{
  "n_head": 4,
  "tie_embeddings": false,
  "init": "normal",
  "init_std_qkv": 0.0393,
  "dataset": "wikipedia_en"
}
Each number is 500 + 40 x the weight over its row's rms, rounded and kept within 0 to 999. Layers, rows and columns count from 0. Numbers have three digits each. The size before them is the row's rms in percent of the matrix's.

# layer 2 MLP down, 256x704, rms 0.0332, rows 154-255, columns 264-351
093:481495556463545482502450529472476485540500433519553604499477469502466476591564517501471551528472537560536479457537482462510536602474533455483442535542576456507510454535540459478465474559543477482508437579509455520546494499502470509483515530477492508470488454555516
095:446524514557479489566505555473461487503540525532525519502509547475514398523525486517504443541469531500515492464463565417489457484476478529526449471482485528524517514559489518497543484488536476540518436496544532558506507530512527483513462509524541502443468525497522
099:572504464534511472451494447487501540467506505443539552518482478543420509466506446490591519511486518481482541463537492530486550509512512456586534516552426530552506492473505515473522490517469473456466485502553507559460506519513517510480464473421516482521474459490448
103:513466497493477472495524560475465550527517556541480494481522463597493517461550476468501465551516560468478517505514474436592578477457563436497454450508520552404482508549435481560521559453568508542488498477549496550503510502443512503486456548460507506517499481495483
099:570480459481546533536437434520546487516538449528438464547562493485463485443505549441492515527555496498552582492465533564505521520550413525541462534498471554504551539472483545505465459485526528492493509474517517510478522507500458444471524483488522493448583555543515
107:488486457536479409488543521486618491482474465500568536498547511459476481495482503508411458529470458498494423495561474484461473500514447521532498524491536433517443480547466508517479500501457539570561442546414538579431544485556520458524527508450477556538551537510487
100:449468551554497480490539497489433485514499497599500454547535492523546458591421489526489460545512449506507473507469487478495444477595458483504523489551491441572462457476481560484445492426500517508454512503470530503538530478561494400522462568454493496500564533460462
185:464482456514464481504436446475488500570475535567523502514515537490468504490449456493545478496421524500479511536478505537503516458551501513520525493470559523491550556461511524482440483435444486519472489481538559467453426482457450443486514479462446530486456506468498
111:460545497534527438486451521485553491496544568463488472470540499476549510484458468488452540450463443402550466527551491566450485484538443437417471503510516465509483469502472462476391469459490615506599521492468448439459523510475556534586444508518468531491555513497506
096:552581420560536556490560484561540484495522474477543508576438492551433453523487440540535531496507544514487459471544515477522483466435506510456505505540539539555455523518481508560462551421592515474456463556514526589524527478406495534479518496537492440522520564575524
104:483454436495500486512541475489466499487538466490508544448456466477404543568497460542471441547479412492534555470450562502517574456546472462531485545497539568513550515538539522542476527513464453475499509510479521517474516481536481542528534477512580491529509521498529
096:442401528522529541515528532470471522488555421411488476480473506501515535511504518472507483468448519511481590492561434536517448508526528494452513430483482520514484551525458424488495487515484537530538496579533474536473495518496595483503479507473545540473523430486510
106:548457512497520421419501529501501512496472517475519520470515538493549544536443554509461519494487504483503468540411488506447543523502558544460437489431503493450515511473554509533459452505531524501454529556550439509489476499454476485477481498574457517518506466545543
102:450477525481544526453527500504490500531460428589512451480523474450449487463513502498519537482491419520411542491566489508517500529510558507524518498440467487470468468562457495522456475556525564501496544497547447572473536587449526535507530399486568464446537504464527
093:508433510507481470458534565454390535505547490532563482550488534531440470519448490499565484558460493499485581543474480499518530458514603557505434562502540502482437537538479428573483532501496561521547452472519563470533472513495455485492485431542457510455470578462545
101:411505507539539483502569504476458511531403498527516454449399485466428509439560505579544473513454473485534474535525441516484524525480503436460522459491458513503462468434555551553505474489450496535532472448506502506508473571490441489581542515459498526532475534541428
095:493521473500436535534443436444503550527601466483501521465530543507495459513471497500412499440508529494492556596476536473525502483447472525517433465489542559427497489548477503479545493491557532477545481498496540499489558475442446519489421471499480488504511529494534
099:508453524536428443524526442517498530483473517541532452531513440463591535462550496492480503547529470430565537451514487440499444506512535561499543473488540451476503490460448454533529507465446464493490500489533563522481543465499499520494561523508496521535472546456448
124:601618551554553477533506394529481482437530532527584479573467492475512507465431430475527458513543480518534483517499521482527498492548520520464548549536477506515560490422561486468560496527507510527474485494504571423473532531469475469475512505507514492476494495470524
096:554504515537423488569493538547523414519474483502550486519602506529515461543518508414572447466542575549424538536482482508511514562484468565561565459577458402461474472428529484450512562429488539505449496496522569481540528524562454519411468471509478493473504532519493
098:505510616507503477517545467481480468499524530503448517513434525471556477520550554543511521469570526484507536490484537593526528511454546419435549526483515483498433473518545546482455479515509554516467556555479466582516504488572386518508489475557545471421497514464482
101:488474532552459456433494540513512469509471479490520537535536511454543547503486506465438497471545486430554477504506536480496476480472513485531476493473553569545472492480557492556564551553523436563503446489512552555501533610509499518478538501469509516546458434462423
100:541458555539570527544505496524515559497481481450551461598502467496541472474536500551474479470498487412432486499554519489539548471509499469461483482538382476516539509485585516518505550491471527497606481570444482525472547517578541544463510490506544429477566472551495
098:515496465485440543546545457531458475441480455467439537475495530484519499543478472493514545515534429478520501452499517531594557500464441521454467574520441533525483510439560509502479483476554459474541510510560471505524503534523546547419457438531515457520485518555561
097:436530503520544531464416496507545515535594535505566460451507458483464546456479504480537459562432483441464468536487521507512475512556450527494511540478510520456528444478448562489425530461503462458568505503474508521465518429500499570532503508481504515437439420536487
092:478489488505377500487517462548375486460529485434426498450476470476533438494506486560504490445488471458493545445467531508542475473509545471505458470546516523522540511459507531567500577471473487496538490519443468542474492502517490476477524525559515449564521482461525
097:488529519566537473471533515494538501445446440517483490438537535546419472533515520434535514458529527555457550538528564497462596473529591575500485504503504450495528483524418506469497494534555446466447479485520397472554424413518500447546529486483558525549525507480503
099:487548488472489435560508441498477462500513483479554498490493422459407499545446533475489509491472539511423519501462522460484565518481575480498501468516479453470514500435512543554560463502481478523472560524518532445451510536501522487518577537541395475510528459486478
120:528460469506574443514511466604487488562527484429542471632444473506524473447514464488500459587485463529473561471555444529479591483437489494463510491477517455443428481481526527504499416547472460496517555527503500530433520561508554503522529510541437448567563477448523
096:435445480573492462466559511470547510494555478482474440525468480513456422468472494534515529564501551441454478453531492518413478455490516450448508510483544511473433493511578547544544433555515512560504507467523431495452524517493482479470613512458470457479526467478467
095:527475494508602553544494443568499528510478485555522506529477512480434543496446503479504604484515502528462531413464570482532475457471509472527455521501503478493507472513504510499495445509504516545464552458522513517569512528412479559483543468499513470563533514532545
096:436485475526462496473453519495442478574428496464505472515447488507500536548511509476480468576538482531526511517442520426535447545445467585545560477504535535499549529495498499571530494446458499534417512496396503481466455513476451524485484497481442441494454453434471
097:516408515508524537533456517537468469461493450486526575589600518545528478472546535534525477504486458513487471517586380441533522445508497505528517541535574524520433464500464442501505527500527428449539493519505497504442482433464496531465468478549485455472579582453493
100:598515485478515493515525462506519527502476453451535417540545519440450466495492500538480563508520478499493479529484510484412491485493598532535517513539467481511572540453520517518527452471527450634486479507436484513445485526497504382505542464538607517477459504493565
106:535515471533460507556494471490498470522524457588529476548418580530537472579508523528518485498422551477546530434484505523482531422541581617440482486468542473558521482470495616479424533473493503520525483511477513438522606483502533465478533480468500464479499471529550
095:495474431523494521499436445540607429513476545525482523531437393505464510554483523506427450538470527566472525462475469489508445467531527455516493447459549528444500488441491482567464486514474480586531432494477534480444457529560464440478519465506517513568561593474507
101:508487515465459476531544411476463383517505496573538467537533620497527505474494444521548564539489495466534439455412494512503402532529488501472479452448472579499527482514501542491516465520533532484489497565599474438411494479485502497466443406482460548496528519621493
103:491457492524478485450517469472524519506432438506475506444507453532437484478562512519509528548506523515525475572463451504497482546550503515460539534472552467463548559438508428573464483542462510505487516482463448482555517509504441498473504486550453493491574525528434
099:479488528473505473510484478488495561509552533467446497493480503546503423529489536535456503474581461508492461516447471475391556496491465512541412495524506481553489472479527490582440506570477583550493436518526469495430481492499493487542562560543545509523511531509511
099:475572506384519576461473441542493500528493551543485522512478473491504461557484504516444426443503578513501507575447485523513457582512554498491474482462519513599510517587495490465544494490497501490483500524479573418527496464434562496457472537475475560540425480449500
101:512419535460487533570481471454575502444523468533378539510486487415498504546560562478562594479512513501521496474488495542521480534490481548500497490510557552504511605457533559478451552550499475545529464553579531529517543543539474452445467482527406536515461542471519
097:542444486501476432526526588556462425495494460498454474551483496489519441524540542512506493494573486468475534514563464471490503538486509507491527488515504527482495512427440556541502529491523463453478511562480510549506527509463486458524512440511517469519417489568460
126:615447498485512508503610570534462475538522553459498504528523476525509553462530510593447439522468503539656548515486458499511459464483492366525447446562531515516566471548521461487484495482595545473468501506450541523562472488508474553466469513446479527598476498497388
095:548536491447583588473486483508489538479504532514500431479494469523508498522477511553532504472510468446534461499484561551499479486418442466498466497563496525500435588519516458493502513552450432511510506555581482481486474463479521500469506487529476525530524556560478
100:489507434552473497543525535508518503462601527543511548413505465497465536520461419481483511527443472490525475505482505544506457528502492454464484495480536523448484472566501499501474564441511513501480517540526513465482506417486489562531437507536463488527566539507522
099:465485486460555538483558511469450564529487519496422573572501466571603471458413388497483514524497505470498539394536485484529456520592544525458503521445408420438473526525519469566396551543570538504539473523468478453539481474490497519465477534496553508516498541494502
106:402536487531510524444524547473524497497449575449509585523472507566474464518509534504518530452514513534529588491461516546486479529410502411483499467474525433539522455485516547580502468516468502536541518490512492511516599535553530497473455546557450445559508505488494
097:538515454534571475458473551574476555501511505504473428477560465516485504518502511481514514490485499595485420418523522441488558501526403505528486551575493397449440545528494480510509475450503541493549502423547473500473444426497484559512514484513508534502417514490462
100:476526541528501489448430470511411438597435483507471509455464519482482490550489523507474580505507531473530476475415471508525484579496556459389456452517412485538541520473518518517497534510420478527513463503531491611444466526545472483485435532505500548509412487551509
098:521532496480511460546523497553517473495475522498510476503502525527453524518473479525565477522496486495518501482425539472503497509521540581489523441538412423524525508494560561546540451489489555470511489533555479442526514519465493536471528470526493487530453539481476
102:516559560467542500507432484433469568452425461466580484610505443459545471498540474442519497522504489460499482530487532533555477524503478458532494516541518521521508516567535499455455468510490495511503514503514442545486480534508491543464500533460524487455514511463501
099:566494500558434518436528518488542504521463505518506530468465461468509473518597424491484437445454500488510515520552454490538499534564504514520481600400470527580545561491498497507528465491516480448517556504489545458435474442512503527501485463568471474531479467455508
101:418597544439523523511489456488481570465540467518548449551463551483503482519504461426579507560535587465531538435494418478524556376508524551429522524500503492451565507528400522569544459508453550554512512480522445507486526491521521506477497560514489561514496496485427
102:532468516471518503463445576474525492613532486485404505520529482483482465545449543445519479491553475565517511503533588502491498514457515569496480400551531525525525556380477486408502540507513576539473501483535526479490440532469440444452446442472384509489460507570466
093:486500505529497448496446524446505536503461554486465567527453447528522455508518570447464500537412521558496514525515462520551501561489565489431466486588524452486443492498519492453436446535528469514454522563541427454461450546499475508525507467611482480492476438488464
103:555498468459560513574467431486416509488434503474518482534486488461562443546491423592492554513459515519520488492459406530470441489528502531553534474440463548485521502454454524488474453496572489520490411549510486537570404532505557474511545490474550437532539507512500
098:536492500531419544555500499623489458479503519491499497490486481471554478459516493410468462519495467519509512466492432461508452486528496510428536466502587538627467475501510535543423545504468487554506502531478530439439504528474488463580549469508477534535534513448514
095:499567506454534542495442540442537506558542533520482505475500501529520430463486533477556449505480415509566517495517443516524462494482579482495480523529540486453489481476535455511475431400599467492491557455562496486547475430414482476465438514528493434526372441545467
100:571594456547439496540458530503515562499485503476510501553539462532461484508509470501510441462500494557509454551457512430519510446516431500412522545554546406501500510542542524482426513476424493421490496531526423461514497529457430505486524508414559437504500471518534
101:485454521418527454546511480556510487560476415479518479528553495525490493431528420442542546461558471470472487522543529471498449486516476533422489544483472493540473475519504475481512509435518518474505507454490567578459597499435493494452492529508536470465513557517435
104:512418495462480505547482486470430460554494492476536354563501496527495559562548502494489522458485463509450458469588450423528433410546558520445457482507505472542508560525554446580506485451430511565496582455488503466424478521523511520555507500503526543498573505478526
099:599519532521456488533496451506554538494521512487571435513550490471510475519439460523560551526523542465477485548537506501558512501522523540484482583435521536502530503487485514501461437494540520410560542455467475490508516486479489558547498535482487451508515539530495
099:517524518494602528505446523535423511495469479476507468538564515514518454560474497459476483499560518535483483540481512446434499575442539529507513514471540455471469485511485567497533513455557487455516518436575503546468413493487438522505501592490474539555465526447495
100:469467539509554494474491484474508461504558543455521458499462516470500493454556473463539574519460433481485489519484483519552542452535498489524514570469460557483423496456552564536556441529466539490565497526478512547575456497498516529519403548496518486483520455590527
093:484511469529430547540517504473618491464473476538453424447555475551515542528587486510480492491458439504471456522522431462495542590578429527430444528492453500500548485472509524505525518522456478451474528570498515532523493477530577575553537546498509486500538560560558
106:522524443474492513461487505544489461486485436472515519509514459403478541492497468556541468497493526447417432493526553471534481554566475577491483527492486517443426494517482522585413527444506528510476537439520544508502437506509493432561467538457487489413528503512470
109:531429513472501587562486472451504497527527579523479468495499565514474515514520501453533571525530414500511497502498503562528478461492512526467586502516500450469570496473506459460561544418525507421521541545452499463521550545488433460425479525487449525471577520547489
095:466475580438478437557471514451507473585464567461452510453562476494531520474529583593516581421485378465493542515503557482467481522424499427527476450563494466551535552452490456467449513471566511453426554520564459469512534508482507487479500497517438476531425450529528
097:496517568499478486489502429519492498503449557504549507483512461465548481515472452516568531498470440463519442563492484544515474472502483470513550513544504564513512538514532504496543508500458521530491467501495457418515488567442539483480491464516563486446507458528567
094:536513495449469477474480550527436499471423505490509507507483477483555473443528432487548466458568539466560426475627510531555498491478468497463534502523540469558486459399492470488464423383515541483482538514474400610451505538548484478523473510571464488454547508516537
096:518527484509429552585533454461477498510550531485468464445518523510479507434519526466506509453487450488541535511466468564467514462508505397538481547487516470528510520477543584538478532559522402473568491560443511491448446528499464510467534500513523482504546500504550
093:437533456513408542518475519476463480544520567527510509586537485470485508442556492541424523498466458471559515473535522583456481480485507472476424533573500506480526496461495408493561516456478582517502506495450516474493519512506541462489476455451444473529519500436474
092:489437439490465532470516511480505512527503463566470498432507534555488564533525480487537571423517496496547458540472542555536519472512461455496509541548517505466504522434547501481521415513457534498495493565559463506497501467535565511452520501514539464444445499485507
097:503451466550492468497550501429488514476412438526505555576470503488525451489569500467484460424459455515515499537496531516449604478493518477494520491539534587519501474519443468488529467551495515559542516536513501383459495534482503456524525568521493539526466514483475
099:464504494499517513417476444410585464458495550557452525503420470491529496494540482507520434607508446500535516405512550570536437477475602526514545534511518445526470541531487447441541456472484559557500473471513507502467442451467490516489526603517499501494462510501488
101:577534514498458515453497523483557491560536489508425532516480518462511535433458559515447558438487527495478496414451505479538492531535509513524611434464491460575458482542477561512526477481489401543449512566525438574465567551477490538493513518433442445488524555530537
098:461535574545466472500482491521469489512499546453573440509516498548522555559554467477518517495542450504538483516530555511448477516404551574528488558449544580502548474409528433470496483451478497511440480555532495475502537486528405395447443428479488463467467513496443
103:497553554491514446510510513488451428516495495542433558516537504475455486483445564530504510483614518517533509489430469495540494559462549456469520490465596558469508506466490442493523520466541489535455536536462485439422471476445481477514486542539460478558520564517487
098:501523496436467435586491466517455459484561531432560555516471561504465508472517548539503450523528458538479530466451485489511563474497452504553461521502433497445564521522572454498471464517430461509532458540485510476531529550468412545459456503517513486576535492559447
100:560497492528447520496525528492501548471516563574512527548550558468496414483463496438505540494513535583423485478589490467500486502477472466537507576542475444516472450431486505516498516452486567555508518486463507487523464487468514402452525486529500568493515495515564
098:388530421513430541487504510564495496472467533535553556540517488504474417582489490502506476480462500561525428539522443510583488504517430561485517544535505527540488490520479498525421471471537537484568484509489514458458491555500517483522549564548487561509446448489423
100:476519509485475541421563526471400493518476508575525501442575570531475469485522450493437485483504511542532471609487562493458533432477444533534512545423492557469520551467467499491433394582519507517466448553505499455506425479535506468506458543581495517460499437419473
090:537471513457463507504435491460481544536550495534509560478496503506482478546439497455559523475500481470513486476399587496496457548509420501454450549489603572503508560513496505494552474446521566426423502454471491487523464529427487527527581548471491415466443427500524
101:539462506503524549557489573481519469474478497518489479492435552497521502454494567464510526489507537573458565394521484505480471463475566506474465563408498450437447502592475508479515497511505441486471393477573497510521482477470565564485487480445483534524565554503403
105:507522530489559462485444517457502522511526494519486574450536474461503539431474507501467543448500469475475460502523478491461477559558553507516501513501468509492467486552560524561505525517508501510442444445528575567453433409499536538434519459596483479520491544464496
093:521532544517493424508528524550494489564498470488511555512465495452529541522502533551530482450488506462487466573564555424475521491467513479466542492485549504527502512447551527486485510518521428450522533565477502458503484535475522514500541480415497485496511433452507
093:504501506591526464493514491552430458461537469516466492487510506565512525491531512618458519572542486534523447486547458496567413515491450448536560477429480459586486393557467531525485451477463530571510467435516461467510534586491578436508554520510467487526452487513447
099:512489577478479437625443414455551493511502465455474479502527561606470426461561475492522498568509510483523445517491497478484503507522439533481488460449537494447440536467486461444458544469541536481501473554479456459531552453505494464523477553477538514584522517465615
101:578478475515506482514520506515544458542524515525570479493475515385524494455483523532456524417483426489597477553506529511483431562545524511473543446515494512488492513509460500527510502478481518529485514474475381501495511451450494480497503472515468547493479461533456
101:466578503419495518500575472466493510479453478552466455420637553502472517497488466487533534450501481505531500425539536498473564532480539468456460516526523529507496587555486538490510537454525424496455492567511494531537443433561558483478536539523470528427501467571482
100:449487545520495534508506563500583469531470408428428507463550490496533511518569404530528504518530504480531491530503472523470497549472430497485451598486477513455495515475521534506520507531573531512492486509420412505497531475516501539469512505545522540439488499496521
100:589463546515550430501490520468573529426547459543587518482478459553431483472451428474443458465523518504516466471473462477526525518513437554487426499477476486499481491530539521481542484482449481513478497463522458470452514453498484578487454481468546583503556502473503
101:489490485530367533508485483534440605483427507496520491561466500537470542480414528546492501537467503466487489558497520513571531505518510507420525530485529475504476488463574445572538505492526446466482591514477565483474477490522535506500577531590586504559565466478478
096:566541472520528490467452543561593520457459463475472522460470539470503528474546491511393446470573438518441494480526433474488482467428527506500509557463471502500548453423526508514500455564481489533481515514475519443485458511493466410566553471539518511530507505522494
098:488534510474528491519507507514500493504553566489463481529494511496516431416457418426546512556509487501461539517493454550477482463533414516494504457532525574472524507523485463503498471484476464451495500634494521532593507477491594544455424429414517496579585565528504
099:512415590437508470497474510529477476494473604527484484514517523475540528493455505531493478510527449499492513482519501471578448527450457493509458501495596574471497395463498466467469512498512525455473534518448450494507465509518465515499514490587471492474453583471455
101:458548519513474533548482600472490443543507463476426496526515496482421456517581499531498467529514516596379516485523474476557513577473518519503534517447458560552574503525475430552519540508516537510496483500515595530541523521529457516448484577456489486570493427454497
104:493419532546476552495553548486511526409493460473506554516512392549459491528565564496493555527548476514411476519489465581455544554433558485506517536505627445517479475485494492467477529496509434501440484440527553575495561575483522484566487453501531566464600438536487
102:428514565565479481469524535469441439478527506455529540522485475505506428493506518411552477569515501474584505511441477587488547520459427526495527465538454436469504522475489484453472414499498496511454518492435502508549536507572505514527487524479576523502507496463512
090:522503480484557510490511559440485534439484550510465533567555565541469427485458428430549441483485547497459484513521519433486479457547508552557556474416439530496502534533484487472508511451522428549494432485638480501492478549567587485467521474491471504532538564434511
098:478526572576507579518528408506559492426505496445431534524565487477503476463469487494522496500566502516504513444518548515452459575470569596472504487535565433497492549516510506489455495525532465443432447492504495567503495565503496527473517466495469522483479520530466
101:548544534470552526522516527575474585516612556510525496519504528446558491535492506524577496525480537560526474581468575486493557459514428427526483499516516468503395474441501409495478502494549481426541474492538502527487411438495459420477505475494482479499557607546470